config = dict(
    d_model=256,
    n_kv_head=4,
    d_mlp=704,
    vocab_size=8192,
    norm_eps=1e-05,
    rope_base=1020.0,
    bias='none',
    tie_embeddings=False,
    init='uniform',
    lr_head=0.00751,
)
Each number is 128 + 32 x the weight over its row's rms, rounded and kept within 0 to 255. Layers, rows and columns count from 0. The size above them is the row's rms in percent of the matrix's.

# layer 5 MLP down (transposed), 704x256, rms 0.17, rows 515-549, columns 128-191
size [ 92 106  98  99  98  98 113  95 101 101  95 106 101 104 104  99 104 100 103 101 100  95  98  98 102 104 103  96  96  96 102  94  98  96 102]
[[175  79 123 157 182 154 131 149 173 119 166 127 136  32 103 115 116 149 117 161 128 139  72  86 152 130 146 142 186 105 161 107 122  69 149 116 126 137 123 101 106  91 137  70 143 126 182 152 111 131 180 126 124 128  90  86 176  76 129 129  67 151 170 109]
 [178 130 137 131  74  75  75 114 105 127 138 163 123 104 128 180 125 136 175 132 144 113 148 123  70 186 110 145 152 128 170 149 141 137 146 119 140 216 150 107 127 105 122 204 148  71 115 143  82 178 121  88 106 141 175  92 131  93 149 129 114 147  84 171]
 [125 102 112 110  87 151 107 121 159 110 167 142  93 149 109  71 144 170 150 164 163 133  79 105  82 142 105 183 168 175 156  86  99 158 103 111 212 104 100 241 134 131 134  75 114 111  76 120 113 113 163 108 139 149  99 177  85 122  62 119 114 138 163 144]
 [ 99 100 141  95 129 133 114 117 150 156 209 137 172  91 153  80  94 158  88 101  70 156 126 159 154 149 135 184 165 117 161 134 120 149 144 174  98 132 118 176 164  89  94 160  87 174 101 134 153 137 150 140 151 103 153 125 167 106 117 105 106 113 179  92]
 [114 178 135 148 138 156 132  81 115 102 111 129 171 175 113 147 111  92 139 124 150 142  90 125 168 151 140 124 119 141 119 113 144 117 148 171  75 107 144 216  94 169  84 117  75 163  88 164  73 110  88 186  65  85  94 112 124  96 129 144 145 127 159 110]
 [171 145 128 164 120 207 144  90 149 140 123 135 101 137 148 140 178 114 129 129 107 151  82 150 103  30 139 148 145 123 161 142 166 167 100 127 113 213 138  39 142 188 108  86 109 130 113 125 124 167  80 138 127 223 146  77  97 164 136 164 110 163 148  84]
 [155 119 162 123 101 142  74 136  86  61 113  87 113 126  85 125 160 168 145 174 125 123 146 115 107 140  84 116 195 158 173 176  33 138 139 123 110 143 138 142 109 114  60 136 157  77 101 118 157 135 149 113 115 204 100  56 172 114 136  75 120 135 167 140]
 [144  95  99  69 158 159 126 132 136 197 127  99 167 117 205 100  93  86 115 163  97 131 177  77 149  68 128 141 193 148 147 140  69  97 111 159 125  83 147 137 150 113 145 128 109 191 113 126 143 137  65  83  99 118 118  95 170 112  76 108 134 111 134 183]
 [141 128 137 169 144 184 108 130  59  69 112 141 104  96 175 165 124  96  72 112 166 119 120 200 148 156 116  68 123 127  92 120  99 139  59 181 131  94 153 122 102 179 134  83 137 190 154 161 224 142 146 120 141 160 117 141 155 111 143 138 122 185 132 142]
 [119 122 180 172 128 139 167  83 153 145  93 154 119 186 143 197  74  92 112 130 190 151 152 126 146  71 125 157 164 104 156 127 140 106 119 158 113 117 170 118 123 187 158 161 171 165  78 136 131 139 115 105 138  95 154 155 161  92 111 110 132 162 166 161]
 [103 130 131 198  93 142  88 143 131 142  94 153 120 160 112 122 149 180  93 103 135 143 111  93 153 162  83 177 158  61 143 118 110 123 145 183 135 135  82 108 125 137 163 156 123 121 162 166  95  90 161 102 101 118 124 146 139 156 115 134 134 108 115  65]
 [166 105  95 191 144 109 107 120 136 168 108  66 165 172 123 104  97 134 150 150 114 107 140 123  91 105  93 127  97 152 144 150 126 120 138  60  94 122 135  43 156 109 104 126 115 100  74 136 120 134 128 134 104  51  86 122 101 126 120 155 129 144 147 149]
 [125  76  88 167 109 143 123 130  78 139 163 143 102 180 160  85 164 105 108 154 126 106 134 106 154 164 111 128  74 118 110 148 115 134 159 195 130 157 133 135 156 146  45 187  86 148 147 115 161 175 133 179 113 119  88 149 156 116 122 102 120 125 147 105]
 [164 172  89 116 115 152 159 127 149 176 128 155 109  82 146 100 168  56 138 132 129 160 127  94 124 121 177 158 169 122  86   7 157  94 172  87 128 153 112 119  96 141  92 130 126 143  96 118  90  93 129 136  78  93 130 130 110  99 160 135 115 112 115 112]
 [176 133 124 130 111  99 137  84 139  92 137 146 135 170  89  87 146  63 178 192 147 165 149 119 141  85 154  92  97 133 130 180  87 127  92 157 124  94 105 161 194 151 117 119 130 102 117 114 127 136 128 125 174 150 171 168 110 163 176 170 123  93 145  87]
 [119 133 119  74 138 136 113 160 197 151 170 167 136 154 122 135 174 148 136 124 114 175 139 131  46 163 163 142 105  67 151 156  95 133 149  74 167 196 141  87 156 116 109 107  95 111 207 188 135 110 105 122 127 181 185 126 184 150 158  78 117 106 145 133]
 [163 115 128 160 128 113 149 112 114  62 143 108 139 175  90 142 135 164  92 171 113 181  61 102 105 123  89 141 185 111 128 104 156  77 174 123 125 157 102 104 114  70 141 152 152  98 121 146 102 107 140 145 162 155  78 168 154 156 144  86 128 119 155 115]
 [114 104 119 183  91 132 123  98 173 110 112 165 166 184 123 183  95 146 161 115  67 150 118 188 106  94 146 146 112 123 144 133 118  88 100 127 149 166 182 136 153 113 141 110 142 186 132 130  97 131 162 138  93 136 116 148 165 132  75 110 165 153 129  93]
 [113 104 110 110  67 102 134 146 167 134 100 133 188 108 120 153  59 104  98 181 107 149 166  77 115 112 119  84  84 122 163  76 135 156  98 151 183 147 127 158 141 148 150 133 149 165 131 123 136 181 134 131 125 161 143 139 102 111  78 134 119  78 140 109]
 [141 167 152 129 139 114 127 136 174 115 135 175 127  59 163 164 124 156  85 130 109 114 109 127 112 116 133 158 125 126 125 141 135 105  86  96  86 105 114 151 199 140 154 137 151 111 131 156  93 137 100 105 135 167  88 101 113 129 129  84 138 137  52  77]
 [ 94 137 209 139 104  99 192 126 153 172 119  98 100 148 153 110 101  99 117 121 108 109  49 121 157 128 147 109 143  84  94 124 108 124 125 110 172  76 164  41  75 154 109 110 160 100 116 144 163 181  78  89 154 149 121  85 153 151 123 118  64 148 169 147]
 [109 184 172 148 168 140 124 148  93 115 170 112 125 155  98  93 135 103  62 154  98  85 133 115 133 120  89 121 108 130 137 107  63 159 101 124 123 149 155 217 141  94 160 122 127  91  57 101 155  24  92 112 159 123 111 115 125  79 101 104 166 122 171 145]
 [160 117 137 164 132 152 135 131 118 156 143 224 145 189 165 102 121 147  66  63 101 140 111 160 135 208 117 135 149 133 155  87 156 164 156 181 119 128 150  86  62 152 148 111 127 179 145 163 144  78 125  44 156 129 130 127 165 144 138 135  95 144  99  89]
 [149  96 131  99 126 173 126 129 162  94 155  92 146 139 130 176 114  95 134  75 147  85 133 119 143  62 112 114 141 149  79 170 135 169 105 198 166 115 163  80 181 104 121  91 138 124 143 128 148 125 128 147 125 114 130 130 144 164 153 100 136 105 178 106]
 [176 132 161  51 131  96 141 131  67 129 169 137 116  88  91 141 109  96 125 132 194 129  88 167 127 158 136 151 135 122  85  98 133 136 104 131 143 100 113 109 108 133 124 136 167 121 159 178 133 132 122  94 110  74  98 119 144 165 140  69 157 140  51  98]
 [108 109 126  93 138 127 106 143  96 143  96 171 127 113  29 121  99 105 157 128 129 114 123 147 107 147 176 167 135 129  81 118 151 172 135 147 110  94 159 172  86 177 155 149 112 149 124 147 177 116 189 127 142 134 133 149 135 140 132 168 189 100 141  85]
 [202  72  78 142 165  84 133 121 127 154 114 103  85 128 161 155 119 134 106 128 128 125 106 119 113 129 126  42 157 165 185 163 183 101  96  67 110 147  90 222 180 132 138 105 114 159 114 135 124 153 141 133 101 150 159 135 142  84 155  96 139  92 174 157]
 [142 114 140 153 104 150 154 115 122 200 117 113 190 150 138 150 102  72 134  94 150  91 151 110 129  78 118 120 168 127 159 166 180 122 111 131  42 173  94 160 100  71 132 134 126 135 143 108  72  44 135 144 120  83 117 208 113  58 145 102 144  90 136 180]
 [ 87  69  94 130 115 171 140 166 177 135  98 158 156 143 171 152 103 104 144 172  94 107 190 128 188 121 157 139 146 102 131 105  74 161 145 132 100 111  48  88  63 144 176  78  87 208 109 136  90 111 145  95 141 108  96 131  92 134 113 135 145  54  99 133]
 [125  89 131 102 147 100 114 116 197 145 134 127 137  85 107  84 142 164 166 110  80  74 145 157 148 139  91 145 131 122 171 144 189 113  85 163 114 170 169   0 124 125 124 113 101 104 167 138 119 139 115 129  75 121 149 149 183 141 133  65 147 130  49 148]
 [ 74 147 129  70 133 148 111 136 136 182 135 226 101 183  96 196 139 125 171  96 103 162 119 175 149 142 118  75  82  66 155 145 137 138 115 173 148 175 126  85 152 139 150 104 119 109 100 149 115 100 120 108  95 188 181  80 146 125 125 137 114 165 127 131]
 [ 70 136 155 126 148 134 106 130 130 125 139 174 101 123  84 176 106  81  40 119  98  47 143 132 167 139  74  90 124 118 160  66 153 129 131 109  72 105 121 221 119 149 123  97 150 130 130  96  97 141 107 125 157 175 158 125 116  97 177 122 120 126  99  96]
 [131 120 135 198 153 114  97 161 126 160 181  99 126  69 146 108 176 121 127 153 151 132  63  82  87  84 106 108 155 116 119 103 218 154 150 180 170 149  94 184 181 136 126 156 135 104 106 161 164 101  96 115 161 127  62 178 115 164 183 154 108 140  93 156]
 [107 163  88 159 110 119 151 119 161 139 118 101  98 123 156 118 197 125 155 124 120 133 138 180 147 120 143 146  89 136  91 154  95  83 117 170  91 151 139  36  82 144 120 156 131 157  88 123 164 164 155  80  47 117 114 123 140 142 137 187 146 117 138 152]
 [179  95  93 101  96  88 153 105 124 143 144  94 221 155 179 175 107 140 108  93 102 143 132 138 173 105  95 141 115  98  80  98  88 102 210 133 112  70 142 124 130 134 102 151  93 168  99 137 108 111  99  96  91 137 182 114 132 119  80 165 112 118  97 125]]
# layer 5 MLP gate, 704x256, rms 0.169, rows 516-550, columns 128-191
size [109 100  98  97  98 105  93 105 105  97  95  97 106  98  98  97 104 100  97 103  98 104  97 102 104 107  97  95 100  94 100 102  97 102  98]
[[150  89 111  89 128 126 139 102 186 137 129  83  86 196 146 114 136 136  91 124  73  97 101 136 108 150  97 168  96 133 113  56 218 179 106 152 140  91 114  86 136 159 146  94 148 181 160 130 203 147 112  74 148 159  42 123 133  84 131 157 143  61 126  94]
 [115 154  98 143 116 132 104 138  86  84 135  54 180 109 129  80 147 118  63 115 121 102 129 160 150 113 105  47 132 115  97 117 129 164 186 154  98 142 173 163 161 118 145 116 128 135 209 177 193 140 151 129 126  77 116 118 173 100 147 112 144 114 107 124]
 [175 136 112 136 173 127 158  90  98  60 114 118 147  90 116 105 136 128  92  96 112 113  51  86 125 126 148 111  27 113 156 115 101  77 125  99 164 124 125 162 145 210 137  89  92 110  78 174 122 128 126  99  94 125 135 130 144 129 119  90 143  70 156  92]
 [147 144 127 119  85 149 186 124  84  76  66  80  85  87  73  90 104  89 104 176 120 111 108 160  67 121 120 153 117  93 113 139  63  89  82  78 124 159 148 164 112 166  88 170 203 129 142 182 142 129 173 101 149 195  84 116 117 191 111 116 119 122 133 152]
 [ 97 119  92 147  92 144 146 156 106 110 106 132 112 163  69 143  77 153 127 157 115 139 120  76 119 156 150 169 168  92 119 112 152 188 117 126 142 150 131 160 129 169 152 132 143 168 119 136  93 144 158 115 117 134 106  90 151  90 147 173 151 123 155 131]
 [161 170 108 180  95 129 138  79 106 143 135 175 128 128 147 148 112  92 113 130 150 130 112  98 186  89 160 123  76 148 121 126 137 150  92 181 106  94  86  75 124 151 211 128 125 118 111 147 103 169 125 100  90 218  93 147 106 138 131 136 159 164 172 122]
 [152  73  88 116 109 121 136 161 135 206 137 144 107 129 120 142 123  38 125 171 166 170 105  48 122 109 126  90 137  86 152 149  71  96 145 177 115 115 115 150 120 140 141 126 133 164  76 122 148 115 134 168 116 164  84 137 176 142 119 125 122 168 108 184]
 [138 117 133 183 151  85 117 109 144 164 119 120  88 161 112 116 136 100 151 136 115 146 212 130 152 144 109 124  78 136 109 117 149  72 101 173 158 112 133 119 163 157 151 142 105 165 137 160 183 114 166 147 149 147 140 193 145 100  90 133 162  79 132 116]
 [ 67  89  97 133 115 117 143 106 175 124 170 134 123 152 143 214 199 141 151 108 112 123 164 137 130 194 154  84 164 166 116 182  53 118 146 192  92 138 121 197 174 193  91 135  82 152 182 104  81 119 131  92 110 121  91  60  98 144 176 134 100 134 118 128]
 [133  84  84 200 129 167  84 135 144 120 130 141 177 131 146 159 173 125 156 114 171 161 112  63 111 138 121 127 126 149 121 102 153 150 142 135 174 105 190  89 133 127 136 124 120 125 174  87 147 130 128 109 107 162 101 166 101 110 156  92 127  97 110 112]
 [153 112  99 222 116 194  87 123 172 163 148 151  98 188 163 135 146  82  87 132 110 141 148 122 185 110 168  89 143 139 167 122 127 142 101 112 160 132 182 115 159 139 135 101  68 119 170 144 135  93 130  61 146 144 129 148  94 167 100 191 171 168 120 129]
 [135 122 140 107 139 126 135 131 150 204 124 158 153  78  48  88 187 106 123 127 120 107 122 168 137 158 112 107 146 112 139 160 120 112 100 119 178 135  64  90 101 112 117 139 115  43 102  87 141  49  94 105  84  89  99 154 132  88 137 117 116 114 155 112]
 [136  97 192 169 152 117 112 139  94 110 137  47 109 141 115 138 117  96  64 153 152 101  42 161 115 171  94 163 192 127 124 155 122 176  59 145 126 142 130 118 162 155 151 126  89 101  66 163 142 114 139 113 153 109 105 138 106 109 181 111 110 153 114 164]
 [ 79 111 153 132  90  97  94  87  80 148 183 182 135 144 193 108 160 136  53 140 118 128  95  89  88 106 160 147 150  88 153 100 158 106 155 122 139 120 152 120 117 171 134 127  67 168 123 129 120 145 143 125 115 174 101 112 187 111  58 101 128  97 127 163]
 [108  82  53 111 149 124 103  99 139  72 164 158 142 170 113 114 129 115 140 114 123 139 132  91 105  91 109 131 163  48 136 136 108 123 152 151 172  94  91 190 131 103 119  92 131 126 173 122 170  85 104 198 128 138 123  74 187 123 185 183 132  70 182 108]
 [ 87 126 117 148  79 157  64 119 113 164 144 171 115 140  93 207 107  95  82 124  71 154 157 111 115 118 162  90 132 107 116 130 151 122  79 179 135 123  81  99 151 141 128 120 150 161 116 178  85 123 146 118 156  75  65 144 178 126 120 107 126  83  64 158]
 [192 145  61 129 139 158 136 140 136 159 185 141  82 104 176 112 156 100 101 131  96  80 120 113 111 196 152 115  98 100 133  94 164 159 174 100 136 114 105 130  73 177 142 138  98 134 119 139 187  91  84 189 142 168 108  91 149  66 112 160 127 166 168 141]
 [179 158 160 159 124 134 123 124 169 123 175 140 135 160 181  87 137 141 104 177  88 127 111 125 177 137  91  83  61  85  96  94 179 134  91 155 119 134 225 141 118 176 131 110 125 117 135 126 149 117 184 174 102 144 106 144 114 105 133 130 135 134 126 107]
 [151 147 112 106 113 136  37 101 111 178 122 161 123 170 119 170 115 159 126 165 135 149 110 101 153 159 136 154 107 116  96 105  99 153 148 145 171 142 172 161  98  73  75  79  94 141 110 121 117  54 160  61  85 110  72 135  77 110  52 146 132 147 165 194]
 [111 135  60  84 172  80 173 126 123 155 211 146 181 154 103 133 125 109 154 144 115 115 150 126  98 137 136 119 178 171 124 138  93 127 156 106 154 122 113 104 141 178 111 154 120 114 174 110 151 126 123  83 111 114 161 106 146 163 146 135  80  95 172 132]
 [105 120 122 156 112 142  84  67 152 132 134  41 211 174 131 113 163 173  80 116 123 112 173 158 145 182 148  98 140  88 119 172  91 135 112 141 153 186  83 102 118  90  88 144 175 139 118  92 146 128 167 116 105 119 129 135 102 139  81 129 149 150 102 122]
 [168 165  77  66 111 118 136 158 198  74 133 132  65  95 134  97 168 127 117 124 156  99 160 128 127  36 120 133 121 147  86 153 107  79 166  87 105 126 181  89 161 145 116  70 109 167 124 138 102  98  93 176  96 138 150 119 159 156 167 118 143 107  51 137]
 [104 115 128 156 144  78 141 154 120  83 165 210 144 149  62  89 136 200 125  98 137 154 132 111 159 210  55 167 152 156 209 124 127 151 136  99  99  83 119 130 147 113 159 144 166 128 122 152 172  69  75 125 152 140  68 157 127  66 153 186 148 109  41 117]
 [ 83 182 118 139 137 114 136 112 182 119  75 134 104 140 115  76 134 129 129 103 132  81 171 145 117  93 108 151 111 114 188 146 157 168 176 170 165 122 144 168 127 150 143 154 177 156 154  74 132  25 198 150 121 183 148  81 168  62  93 134 122 112 174 166]
 [ 91 175  99 120  85 199 177 137  80  86  87 174 174 153 137  97 160  87 136 170  90 135  79 112 153 132  78 147 167 132 119  96 145 119 149 144 180 110 102 119 169 199 176  98  96 140 150 131 148 145  75 105 144  93 156 108 103  88 132 120  51 179 124 143]
 [ 91 131 150 162  59 113 128 138 135 129 176 117 142 124 121 127  99  64 162 138 154 154 126  98  92 105 128 159 112 146 137 212 126 133 157 141 183 136 156 115  71 104 122 138 180 128 113 162 153 127 142 123 178 137 138  68  90 150 126 167 122 121  95  86]
 [163 135 143 129 163  92 140 138 105 202 126 119 194 189 123 142 161 158 145  33 105 106 148 164  95 120  84 157 162 166 129 171 154  94  95 149 133 203 114 132  94 137 135 160 123 110 130 113  95  77 165 147 107  82 108 181  86 144  92 125  98 120 115 146]
 [130 170 140 140 145 151 166 150  65 164 129  66 129 115 101 137 139 124 142  73 174 103 113 115 157 124  58 126 121 157  80 142 102  50 122 153 109 162 199 139 153 150 130 167 133 140  91 116 108 177  83 127 137 130 161 118 223 173 108  84 136 160 131 116]
 [112  95 134 128 119 152  76 145 113 133 152 123  89 100 143 171  67 131 132  67 101 139 173 146 129 111  86 123 167 145 123 139 125  87 140 128 100 136  78 168 136 127  74 123 130 161 120 150 114 103  57  62 141 122 133  74 133 106 124 173 108 186 150 129]
 [103  79 161 144 138 123 137 141 115  73 176 104 132 133 169 111  75 154 143 166  76 150 129 120 154  53  89 169 171 181  89 142 118 140 133 110 165  89 166 107 105 185 196 104 125 173  58  84  66 109 103 101 166  95  96 126  92 136  99 111 131  92 136 132]
 [118 171 136 165  95 117 108 127  84 197 110 151 164 159 155 175  66 125 120 153 113 178 126 104 137 121 151 141 157 121 120 140  98 147 107 194 124 143 152 163 188 131 118 136 119 143 106 115 117 123  85 116 137  97  82 136 172 177  91 110 159 125  78  77]
 [168 171 151 133 167 112  92 126 170 135 186  76 137 157 162 145  95 123 163 120 106 150 123 165 185  71 113 189 160  81 140  88 124 187 144 153  97 147 119 175 131 156 163 103 177 125 116 139 147 155 152  84 138 125 185 143 162 103 124  79 133 162  90 154]
 [132 126  93 177 102 103  83 107 162 102 155  77 169 135 101 128 170 141 159 131 213 170 193 118 159 101 111 130  91 126 130 105 114 146 141  59 159 125 184 164 140 144 143 161 111  55  84 148  84 146 177  58 141 125 205 126 120 104 134 128 142 162 135  98]
 [168 182 131 124 173 185 145 118 153 185  98 108 110 113 116 135 116 125 134 110 105 168  97 196 132  87 114 176 126 104 123 132 111 150 130 122  95 199 164 178 110 177 109 154 147 108  73 189 108  75 101  73 119 125 124 130 157 152 134 170 197 166 164 121]
 [153 120  89 138 153  90  99 137 178 142  95  95 150 125 198  85 170 177 137 125 147 113  88  66 157 138 110 109  93 139  90 163  78 101 122 109  62 162 180 173 133 102 142  90 132 173 118 134 127 126 123  95 127 156 114 135 126 120  93  80 120  89  99 107]]
# layer 5 MLP up, 704x256, rms 0.177, rows 516-550, columns 128-191
size [101  93  98  95 101 113  97 100 100  93 104  99 101 102  98 107 100 107 104 103  98  98  95 102 100 101  93  94  96 100  97 102  91 104  98]
[[126 178 121  40 126 179 161 113 117 116 117 135 165 119 162 108 115 126 203 112  96 144 153 180 108  87 157 116 146 128 196 164 135 108  89  92  81 140 128 151 136 146  93 148 153  90 219  85 153 150  93  82 125 173  79 167 121 132  93  97 141 120 137 142]
 [174  70 139 114 108 126 185  98 171 154 155 165 179 162 157 185 136 106 155 114 142 126 139 113 141 173 125 164 104  86 132  79 123 140 121  80 103 109 142 144 191 182 132 115 148  96  92 115 135 130 105  73 129 117 157  99 101 125 102 137 152 150  83 131]
 [131 123  54 107 135  93 133 154  93 115 143 143 131 111 125 119 110 145 112 170 116  65 114 135 167 216 132 162 125 176  78 115 132 102  57  62 145 153 132 152 104 148 174  96 122 108 129 147 189 119 113 154 124 127 157 149 166 192 122 130 156  90 136  86]
 [ 91 122 171 121 120 134  97 151 119 137 115 145 182 172 120 119  99 120 159  97 143  86 101 139 101 109 142 122 146 184  95 123 106 145 129 136 155 105 101 141 130 158  88 166 162 178 116 161 121 101  49 165 112 125 164 113 162 132 161 151 157  60 105 147]
 [ 43 153 124  71 167  99 134 171 102  88 142  93 152 108 115  72 142 113 119 146 120 126 172 160 101 106 148  82 114 124 113 133 133  80 148 163  95  65 176 160 112 125  97 150 145 144 125 136 163 132  99 112 121  86  50 153 158  94 156 157 118  81 100 124]
 [121 100 224  99 159  86 161 144 110  89 187  91 108  76 111 145 141 149 157 118 104 115 177 156  91 148  77 196 176 124 125 136 130 137 116 102  99 145 157 141 151 150 117 119 194 146 117  98 148 139 132 131 171  91 104  96  84 180 121 121 133  77 152 155]
 [134 112 162 103  68 150 144 146 133 109  85 131 100 164 171 108 118 195 114  55 120  97 142 145 151 165  99 179 134 132 117 132 146 167  78 107 146 101 145  59 138  73 132 114 101 129 138 122  85  85 130  75 124 109 119 101  51 159 144 209 104 147 113  83]
 [133  81 167 146 110 165 157 145 184  86 174 136  98 114 195 139 102 165  71 144  95 107  69 131 139 120  73 139  42 105 116 130 128 125  88 152 113 119 130 114 138 127 110  86 171 124 132 136 208 151 151 147 130 154 100 114 133 133 179 158 130 168  87 109]
 [120  90  87 168  79 124 178  92 121 127  99 148 151 114 163  94 163  87 155 123 177 153 175 133 147 139 104 142 159 140 152 102 129 135 104  89 176 145 129 162  89 128  75 127 103  93 124 146 113  94 116 142 118 133 127 171 114 177 152 107  94 115 105 101]
 [122 178 166  70  68  68 149  93  92 145 164 135 138 171 142 143 113 159  97 102 150  83 148 162 188 109 136 137 159 139 120 140 152 140 153  65  78 112 107 159  80 119 155 180 123 149  71 141 132 140 102  98 128 139 121 115 121 131 108 140 165 128 138 139]
 [181 167 148 136 115 125 182 152 133 134 112 112 165 154 218 146  83 123 184 144 166 140 118 174 124 111 123  97 164 147 133 121 136  49 102  94 151 155 116  77 101 181 110  86 102  97 143 177 168 129 110 162 122 126 194 116  76  66 110 140 153 120  87  90]
 [ 92 203  73 147 102 144 164 122 116  99 137 126  77  61 100 139  98  87 183 117 137  86 124  92 158  89 123  57  85 111 133 105 176 104 177 142 140 139 117 124 159 135 173 169 134  98 118 146 107 159 171  92  94 151 104 117  95 165 100 129 124 108 121 154]
 [158 178 136 120 181 145 151  53 158 129  85 229 123  90 162 121 196 118 138  54 133 112 177  98 116 149 151 129 115  92 142 108 116 108 147 108 106 137 163 137  78 158 136 169 180 139 135 116 134 128  67  98  95  39  55 130 176 123 143 140 150 168 138 114]
 [129  39 115 111 127 100  71 131 131 129 113 188 149 153 100 123 134 116 157 142 156  99 185 118 177 161 117 127  65 174 167 220 132 108 110 165 153 167  66 137 118 147  91  33 138 116 112 109 135 159 140 126 111 147 127 136 182 148 108 122  86 130 176  90]
 [100  69 163 128 104 160 136 106  72  93  75 119 163 132 119  83 137 158 158 106 182 142 190 157 107 161 167 135 136 155 144  85 107 121 118 125 160 148 133 123 105  82 155  89 133 194 125 109 168 131  89 110 144 171 101 160  84 122 142 107 107 172 150 130]
 [122 124 127 101 158 153 136 108 144  66 117 170 117 105 134 121 149 175 158  83 114 164 142 122  50 127 162  87 160 110 135 134 145 157 165  90 162 111 119 123 140 132 213 134  96  90 105 157 110  96 119 135 142  59  93 106 125 111 127  88 131 153 133 119]
 [104  79 120  78 152 106 126 104 152 118 141 118 154 132 114  58  95 138 136 163 108 255 182 183 100  69 125  77 168 155 105 128 157 143 105 104 153 117 140 115 155 153 141  94 155 100 157 101  99 131 140 127  78 138 139 126 131 162 139  73 154 122 167 149]
 [135 133 111 134 110 146 164 120 112  73 163 115 110 185 134  96 134 185 135 163  95 134 132 105 141 156 141 138 130 101 163  92 180 183 118  98 143 120 225  72 125 125 129 159 148 125 134 185  97 154 125 114 140  98  92  72 149 125 117 112 143 158 144  97]
 [146 128 128 134  82 125 159 148 102 105  98 110 137 158 115 171 132 171 131 130 105 124  82 167 120 141 123 156 114 144 100 115 148 129 128  93  51 105 139  85 130 150 172 131 138 104 108 149 155 157  80 158 127  77 170 126 141 115 135  78 135  75 121 108]
 [117 167  50 142  93 125 107 115  66 168 113 117 106  91 148 133  91 114  99 115 141 106 188 114 190 124 100 118  95 108 120 105 143  57 129 117 116 122 142 161 104 156 124 127 108 147 141  73 140 115 169 125 118 128 122 144 150 123 187 165 120 130 151 127]
 [145  91 124 100 143 140 135  91  81  72  93 113 140 138 149 223 182 121 160 200 124 150 135 110  89 170 128 115 119  59 132 161  61 166 148  91 109 121 157  87 145 189  56 143 143 247 126 103 114 189 142 111 122 193  93 168 115 181 155 107 101 165 137 104]
 [105  57  88  99 177 148 108 106 126  75 130 100 149  89 198 119 107 138 103 164 208 137 130 120 170 149 115  94 158 110 195  83 137  73 107 175 106 101 121 169 135 120  99 143 138  74  80 126 121 128 157 128 135 121 148 126 178  98  93 164  73 149  84 110]
 [135 115  86 128 143 152 123 115  86 117 133 161 145 145 143 154 172 176 201 178 154 124 110 134 131 117 111 118 129  77 123 167 147  99  56 137 143 105 163 113 140 181 162 172 161 110  90 120  79 137 112 220  94 118 110 176  89 167 102  67 162 134 169  87]
 [110 122  91 177 123  98 126 139 115 145 117 139 129  93 150 142 178  84 200 149 104 121 123  46 132 154 123 114 158 172  54 111  72 155 146 157 160 117  86 148 142 176 165 115 128 148 136 106 108 171  96 105 107 114 107 153 143 161 141 136 177 147 161 128]
 [129  96  98 168 132 133  84 158 144 145  73 188 108 120 137 137  59 130 157 127 113 129  86  99 102 147 125  87 106 133 147  95 125 123 153 103 210 146 110 154  78 176 186 152  96 136 171  76 136 147 200 112  89 205 139  90 168 104 145 151 174 108 135 139]
 [ 72 120 124 113 166 124 137 105 119  74 158 138 172  83 145  46 122 136 188 153 107 104 128 181 130 134 127 103 139 118 108 182 104 146  78 114  61 127 127 110 163 107 124 134 126 115 125 153  91 203 116 117 133 130 154 118 158 175 117 144 132  91  87 106]
 [176 116 148 181  69 133 131 141 125 214 175 106 104 153 107 150 102 183 145 106 108 132 189 138 102 130  46  84  93 123 130 152  93 116  86 157 109 176 182  96 141 152 137 124 122 143  57 122  93  97 117 145  83  94 149 145  98  98 173 132 113 142 124 180]
 [148  88 143 107  97 110 123 119 110 135 143  67 138 116 170 181 103  52 116  74  59 139 163 160 122 125 145 100  86 152 186 119  84 143 188 152 154 152 101  78 130 118 118 206 120 171  71 178 126 181 157 120 117 191 128 155  75  80 138  38 129  67 109  96]
 [120 113 105 172 131 182  99 182  95 140  90 117 137 119 131 120 117 129  81 124 119 165 106  63 166 149  92  89 117 183 114  99 114 168 152 113 117  69 112 122 149  89 110 119  89 184 115 146 117 119  98  65 203 127 103 132 114 113 156 157 101 134 176  76]
 [130  53 117 147 110  99  97 155 136 125 189 104  90 114 158 136 129 149 159  80 173 166 186 125  57 175 108  68 112 127 141  76 156 139 127  98 147 129 186 154  90  79 146 104 122 116 125  88 149 100 101 166 120 103  84  76 144 118 137 137 194 104 153 143]
 [143 115  97 106 135 181 134 157 126 110 155 137 197 103 125 103 167 102 123 164 188 118 149  93  73  57 117 156 107 175 153  77 125 101  92 188  77 135 111  96 136  97 107 137 113 153 133 125 108 140 149 110 110 145 128 136 100 132 151  49 140 129  94 137]
 [160 131 111 118 106 106 157 107 110 116 149  96 175 172 133 135  65 123 146 153 112 102  83 102 190 102 145 123 149  62  98 125 119 121 122  97 111 161 138  91 142  42 148 132  93 129 123 116 153  96 150 111 105 128 173 156 156 108  89 111 127 158 121 188]
 [191 160  88  84 146 131 164 189 135 157 177 115  84 121 135 129  87 130 121 125 114 107 127 144 131  72 151 110 176 110 155 157 158 152  87  82  71 135 168 140 119 109 109 149 128 195  74 125 131 156 136 116 111 197 142 110  86 144 109 165 125 164 139 144]
 [169 119 154 143 129 119 121  83 160 134 132 136 158 136 132  88 132 208 134 120 176 157 160 139 128  94 104 160  95  57 156 140  92 121 156 170 111 151 174 142 144 133 139 141 153 133  71 252 149 121 103 105 126 120 166 115 125 148 103 167 166 162 131 110]
 [123 147 148 129 145 123  85 116 119  93 104 170 128 113 170  90  97 150 157 150  98 149 130 114 112 152 141 161 118 118 127 171 104 242 182 119 121 127 143 162  86 120 212  94  77  98 123 151 117 118 106  88 109 169 143  90 130 125  76 100 120  94  65 214]]